python train.py --num_attention_heads=9 --vocab_size=10847 --init_std_o=0.0 --init_std_down=0.0 --schedule="wsd" --max_steps=3425
Each number is 500 + 40 x the weight over its row's rms, rounded and kept within 0 to 999. Layers, rows and columns count from 0. Numbers have three digits each. The size before them is the row's rms in percent of the matrix's.

# layer 3 attention query, 576x576, rms 0.118, rows 368-383, columns 0-95
109:511484542531517442509518507513470473483514419455479511555446501486509487537549532509517513585459528563564546481483488505498501507509485486484529503397479624551521453503584626537584508572427543530529546485441457477520551521542445577541576489503526457464547524441474470485497483520456504589
111:492472504457544471477576471487467492564501549589472530478513511481410484532545443508442507420449474458476453557536453537546485409474511440445478507565457461503425482571479547485577494436493483482530546557458505520579481600493489405493485496531501429436500539500500521423531477524521441558
102:503429495492527508484404573506531480513490468506418482483437514512516500535584489519480546565494545504582532515489536528567567541490538477494527555440427500469502507547487552487504488500469457581515515530549520481456480480503450505530541541450492578510524474437567495455518553515577503510
108:517492540474513494544493482484484450419535510560450551496535517513536570521483439512429515467498524566495439547498450453469512441454509520577542533503504490519502515483516528456505495522403471530443469475489490527504476533424511542425458548490530567465583531517505528462540474459485495518
105:510509503544544528537506489495419471537521439547503501537508500445554523484420469529444530574543473525436490521467404485448444541500535491491497555519535488538536513407475508532539487547571551518453516516532475472571523484496506515525475508543528446545502535516468529461531507504494522433
106:497463452541520490468463494535555515587440547540547509457543467480475525438519418481507497471536544566546487450547548512485494422518497542533509506531545529543520473444481500500493521508509561447515493501467574559468527508448613496510520514525451472558544530424449461495425451530499452482
111:527479499478485467463525503498457479498561503494497388539500545441419494529526519476491490564491524553535467462526510500527511491475493460515493474470486412455468488455481510541527564550516436413543544596532468518495478474477441517489519574463540530521502448551489431536533507574533485491
114:505418469490476465521501515451527501467408527474567475491494506551480461549529499521429431456496439556524539492529470506518439576543540456502462467517543505521514521519539532471572501473503483448520485490451522524486463512507456445492496477542498566451498573509559446496514514515618500522
110:539438520543439517557529473502482516496583534534474532482498517487511525525510482505498474475553486510513565566535469474478509509512481486448567439507530483457566568537437417507556505525484488491477520496503472498555497474597488526423500471486506495431478525491447508522536448538538509540
109:506477513490447455429513570576443528530484630429545451419532542561543495463414544481489530525458520483504455506494525495522537511480471503523556445505516507537502460494466542510485486464497528393455532516492489533443481491481611514435518530545480479487481492469440446533508546430578538514
110:507521460495460514488480539481514523541530519433478466541512564540527515491520469464524514534477518534515521496436535406501480545522530448486482485513481471530521528504506487475524544477527509529525434493439588492471552473480564521592475467455549524485543498520463509499403491441470540517
106:570519497494450558538504474417455530438566471541437551517577528488465499421555441533469482482560619449555485456485517491461515506484500567552478508568443491434455480486510450522489512518501493527501502457454435513530555509506476491470499489516456526471550462500482583481544528466491564534
107:515472394554382512540504549509530477539526466499504467573494584482518486496515445537520448593443549482521553550487510505472537451529448549575461483542533494517485505556455505547519499583488485446475496466551497474549478521577489533441488549506505462524479497454519493517455526498588504560
106:449498472555499495460499414446580536475549482542434440506527462574507497463469482515538493518452553533542452487540551428488488529513492462528478505503501489501451552559514486469540529509425573511514521506440525486498537524497475499453560573505488474560481495528508506573533515520544458539
109:503432529547494485478521523552519508459491511517479471476550468438433519576519503472463468468521560468467528518494422505380490492503600460511473508463541470519486514527537526536445563458476520481527500571486509494488485486480492552453531476473507445461542523536469492518591566584488438472
106:494512530441492514490480536498474548496424572447487479501513567514541467426509458576491478571477516553562450587530493514518404534464463467502549465441480479558489514503562473491488510527484508522630448463552459522490464520544507518502508515534480469512534479474500465490541508509582493491
# layer 3 attention key, 576x576, rms 0.119, rows 368-383, columns 0-95
110:454536469489584473558495416465510530525447541501461518493537525559478551479496482505478527529513548438465503561554532497483528487465493485555495505535459507525497492507446454529501515545521484544512451500474473473532376540508457506560444470515437483587491486409507538504451595481458506477
106:504496520455496513510487514526503532511530440359543435480477539532555478448435468535501453534539461495564501529460553474505515505448493462496504566436513531517461534523450467481525430459562512585461503516508556485462455543500554497507443540580575573449458579385477520591599472500498542534
106:490568514519487510460533530519441512536472478519479390504437492492478543552467448517496493543433529498461533480516487623566448459529514485380461506518482460436493525484516419559461524536502596568514512495466474442544545502490542501483512503416490451506516515526504522493429512509507543489
103:549537494483530505560508545513500519495486460500450454535474568395537529499486495478490506484527494382512462432535544549489588431484561515496547483517538459357563543511450501488526456438585520534571524479522464511529469485497461529466483528551486508488415507553555527427541494473533464417
106:509490522507456524574570563426588465501449476542387494476506464541489523437482521472542503515439533551541459537528494514448510504528500554468482442430504533541555497485464535493394466537607486574518494503476453554514541571534552534501431517495528462519588617460495515448462480494485575501
101:508544610450485474491471560396464510481517509459547447489439475514449529501450522519501504466431485507487508551463498468575480457469453428497522468478494461516506430532476506499504409482489477525465469580575488424506486528551491477479503481481504452569470495493464472486528463471463528506
110:534521526499493444552482502516476556474502499527532523457469520455523495542588492488499488469505463463500595524458409501490471481509506504440488486472493474496565439460510521503544560445507504485461432441421513571567486558532537530477491521474516477534522503442489491532449432586491517495
109:507551528432521498495464450478567480528504488506577564594509474544432379459522489518529518514473546577507586431518548543531450502492484464511472568448494508461542545526545413482498540500490506514435533456499445486523501533462458556454498518561596407532588537452448586507454493458529509481
106:503531449533459546457522523473473476542529484452531529482526538413508504523477492542458490531471526524516524459517498472585487492491507489495505570545585390530519460445539507538503495464456437504546484459524519586470467453510438490539513522500488558461474475480523488501465512522502457607
109:452520480556487521550430474495585591493447509479518543441496494499526520559555525460461522445559494537523478520524479461509547555553490519493512503526504565477506500407520557481506464453506470444439456460506446559547469477527497542501457430492547463538570529541494420541406495481568556512
109:522531484475506545517509494529580478521417455539551508548545465401447476515539482482512471475533550490478502458476568529533528490485530452564506492448582556523474452409469445564548544522505495506561538473532497466512492515563503476456564557449575492507470461553530416480485492519561530421
104:496566550564561443461515573482521446503549467516426497488542493510446413545495454471535495498518569445503537521468467511512596419513461616460546556510538502510457474506513569427545500506466553454574472541513525448449502491524458443468519502445512548477490567461564545515568457491461513490
111:498503443522473490465578504453490545379475486489482464445507510479494482441448519520563476466537444519453509511477534524444574457478505565480492526513411536446521496534497588455457471515466502526540483512447489546476426489521477549487453444461432588474516490467468500416587519581488459573
108:444459439502582434486538555544516469450586495502487459547508507476535510519417478525505506472549500540524507465503556441501468520506500532496504521510487578541472497522518528544472441447470509571440501466481586568423501536457498473475461525540523469471441502502520405494535477501513555549
106:468497539522547463445490554432572507612396512496449493533529505446510555508533513497528529523496405536522523477450581508538462505441472513505512495423545510496514528434583524528513583504559540501444476458479451448501477581509556532474499525514520509544602509523555383438501481444479472445
105:486509433513434523639531474469542583509539478508542449536547575495494533479423508466497479579489438530528571482500494512466509495428502476459513461559531549409514569483480521497484531425535532470544491487523515478556481483564497521471529431469518463564551469439454482470541481511496458549
# layer 3 attention value, 576x576, rms 0.112, rows 320-337, columns 0-95
112:497493508472521479434524488467496563455451464489508505423514500491456522504483523440439456480505532551556412482544470475469495516505507534500486478441599496527561523513492524516545573486508536560496572461463488434581527563599578533510509508516502439528503502484447562409520530482523461510
113:521540483393489477451502480490533514472430524502537493536505517488498478474494519477458367478441512475495529483499457442487482514505555542489526569456579521488576512412504498483531523473518485488537509532506464464499554516442396523489441479574517535429514472500519567478505550516482505529
115:432512560516472475459494542497437460488584436553528444526565557437552499447440506488606461469502541543507555501457475513532509521532519498493452502507500512479474559490529550504514568475466513499547479469435524523494546499465463472464532477437449527547486513511483430492483459515508472498
116:508518460503549537501548518525496472530411432517486525552492458579436490549468517473544518551402590530561538503533532499457478529470468516535509602547512457521555494525490550467465486529503562517449480453474495529479434522557475524564476375571550544548487492458512502430568484497508537514
106:533489535428567509541536508501511490514525536494448457465477515464479540479486426504507564504452470521437481528533506543541522535524488503562557464403483517607458491478475548525511554470493496528458555508462541486520535492484442472469557465429441485473510486507556513571459462590476506525
109:548505430533504529508506470498394478422479525514501461483544429468461523538536576469564489412485476506484474458471492476485538446470480495474576516498454362494531516524476478553531517498525534534478551533576525594458462482499472489558511489532513445470483480513485444491498565523538551456
114:530534505511487520508520468516541538578531467469515436447426537539469588519464595398373542581536488499517513516520463491454464484446507546526466552578421507543522450454474538532474562524483533579563503483552531528482489452503572520552491499466469593510471457446476531550453478489509509470
107:567535571508474458449558485531475517431446514521544528491467476500568451526540520503613580450511598506502491476434533461526482533487489540492485453458525552372480406562458478485484435517541469489487524467480480585456527446432479525565464537437465529503549500449471515476539495485533528483
108:547481490463541509515494430551506541453527553489589460527510490447564563553490540483439549476523477493529518481485514524478442597451501553502531454531516482457459535456423531492588474497493461566509576576490470518525523510426591512528485535474527497450494545432492483450532556522612518496
108:493519499476463522451486529579568540432508488451453531510551477519504473495492511544479515432506550542500430415430560503535522544475451531449516552490489461505519481424482490484480525434558490523540549554522496541474493463478526506544561444530508522495416506493526515475501448482533527474
115:464562517543503419534544454513513520441444515509522487526464499455535457537466511495505453406483458428586461483496494512484598560509511588462555513480489494477543487568442466470489500490534504479473487461439476557487460537398515506509502581485511493504505540501483550473492425496406499503
118:549542493519525527534502507496444521486545483481488535472530455487431510582481473505477454524417531468464488506519491457508543421490481582523471523584461440525473529448505538587526473499501526428473465547521570529484501454456566535514462504497506470505527491476514481485535464496385576503
111:469524553496601414435516532419440538575474485470544465512489475518446500542474554562561482540584507490507500504542469531401455516500512542462489469510540506463539531410491471499461528488483440522491551499558557486517559442528438525503550517514528454517493500488470461500541424462565461498
104:456412545477437562470530599540434465518545486452516480495544556517529523452555488506457558485517461530514579452489436484499434561511511547464427549551548549537571475521508531484551516510426504476413442484520524548508492529449521434464416583564470509510509480477486521506449456476514386495
111:467482483532439506366515468514477478509481489472539505554492494498558515433533503465529471431502441485451465500501533586474532542577548449568581493454512474417559569414490508511526534524514555479469546486386577481492459478551460506540600538473491509517560460519431510550468514480483520491
116:469417493471494449542460469533476557492519425552486538482437516574487525460469484518512521505479484439483548503438551494456555445553525552492512502539550461536545497562483533526534423503508551544448542530518472509517481416528469513473530537567492482485500530512542476514520511513580458467
115:522478522500478515537492463512462560527503567553462590519543453557520470498490482489491504518494502515514540495555458593453540480499503518479494471483450499522504456563562503527500538475522459489553529479562490475585508476506506404431566427524625510420518489508507496477528450479551604476
111:502495555488569398480501452493487532485471465576537566530464514538571377531489463535545490480552452436462498454545486479510533511503528415506460423439540558556498529505540489507468431497536453512487536503435466500494534550582468502540422483461461555557531530501525466547452496526455537508
# layer 3 attention output (transposed), 576x576, rms 0.102, rows 320-337, columns 0-95
110:512536497447471554487485492441492468540563582541493536538486537527467567440494474491509454517435538494652528575537479478542485477459514401487493568505544450494459472472466498488592486469469511484502458533457527462488563503519549495513464536493414488529609476551542452477489445500499476475
110:529455517515545474521516471441497586500483484500525521493505459542518491472464523482525547469547453520489517515580501548483499441493513469493490524510476507569489499514504490445513443512497505498515479496482499494516490548464574497468547487511335423460470504531426513541485526540561546477
114:506494477554472511511507541471669487492543535465458510500503481508465564518489527516551514546572499504472536476455529480531545520548449519505503570471488440503531449474402477463484512463432485467490451418436487465450537413463489540471517471517494454509495490487440547518517546563481573445
111:502488482515505546556495543454470461479482582542447531501540530506519497530560511478525486522450495451512475479481494532481540536512571453543512495490508548477426528501516450545411480545500490482479536497505506519397511433515486424439564491484457443541480458504492427495488506440478459552
106:438432469452456523526436541532538530491483534466497463533339452466486534445440476443477498445502410499470462530593479570465456490466547531604513503492553549475487460534503500474508509543493486547535481533495547536532554548493472550475439474574518512541432488432440484426504560418519489507
102:405507519544541571462475424426564473493509478532505494487558526483492465474533506511507538526523522505506465475516461513497464527528421505477486575509471504512531507459524488510544410528531487544473461532457573491452472646471508524436424564437541525491480445501509447433493506397507443478
110:514493463513528543508476481566495448540502499474498482520502500505481457479456461511468411428556569473503499529465509547454522452529507530451465546443525478563467504510479510514490595530535548480531547431581490493532407579485530461450592499488482506500552520522515469512485531543532500461
107:521512477558465474549514532506545522538451494474529517476543471486376555498556541553558461410508518480493490561517545473483447540511523517427558516560555472462538458513464529533543476497452442557553486521566518501476476552539448504476414502487450473469527482521499542545564497451410433485
108:506453501475567484456562496520443507449496515574504493472514514451524458468545516529419502491504532497470461534530530524442532546544551476488510522459488552474504457470476460456441492455483507486474505497521481489526486494463502508547474555462501589483422490504483532474501540528500593490
107:489496404479553512489397515519487455464498483522564511588502516509517461541460439617522451480575553532470501472501487475497446587510498515486454495551510534470544510443531558481515489449555548523469446529509470463463538524533520459511476501522476540449497478515506529449616538509482538498
110:472521494521494435498520474575538470472537538584542530484430416526487563499576515542546491560464467476454511504527585515404526479545504474523534544438525516468478524463499485508582498509455506486484471521591475595475484489457486465478448560515445502343513509483448569467435488477452485524
115:475599530537514518534437467517483464478505513481478498513535458462491540505459458515493479457456504479465528513542504455525516483423489484477530493455470517450495487451504530442576511578431474565479513535504487510470530519418525467529495565520448463541510523535458525489593519399425494547
108:460486526463584476606534476567460473483544576470458561472485501482470472466483442538509570579498484515499505483481465430517468558576489561438564476474525466468508463461437483466517489468530511590497497453566458503540455544493507511441461518487464497540547553538475487552500414533544447570
105:529515563519544468489443519535493480449516494554491526535557527526515531470435585453485539537502523437501425513539490514534492468414507507469512515497522473606491510479460438520588434499385449524444532450458414548475523531535490528491468521532509531518516498574475508477418498453471501467
105:523565582493543527493506484512577510537520489507468448436453506554534607556486538504498499501468462552464507497438587466465558445571468507551482563495545439478446471484504511542494539532495472403490462495529497433494483527470520503491447434482549515535483544527526495528511454514448464517
112:469486455583457525492524533559469565508516506420544502515492502521508474441548558460497493535497503507505497489496541425542512490421494508478442438500535514498455512445503467422552543488521460546506505521520539514425423622585528462525522573442483501492465522437499481512455559516535510553
110:501506516557407515543490475438501516515491467517495562504426505443506512444538505447454464515475497463407489486476475436456499483479521511488524508499528519464487517501545488513489497423426517522499463528474525526455434513538492571581525504503570459449497421448553449448560479466461520422
108:517548520495547578517485521429482458455404492433511572432437527548515469461501561438430510491405451561456447494456512434470543507471500484485483535498448521483465460522514498509461472487527506471471572490529497519517559471513497490470494490587444480471465525524510516590466480510514469470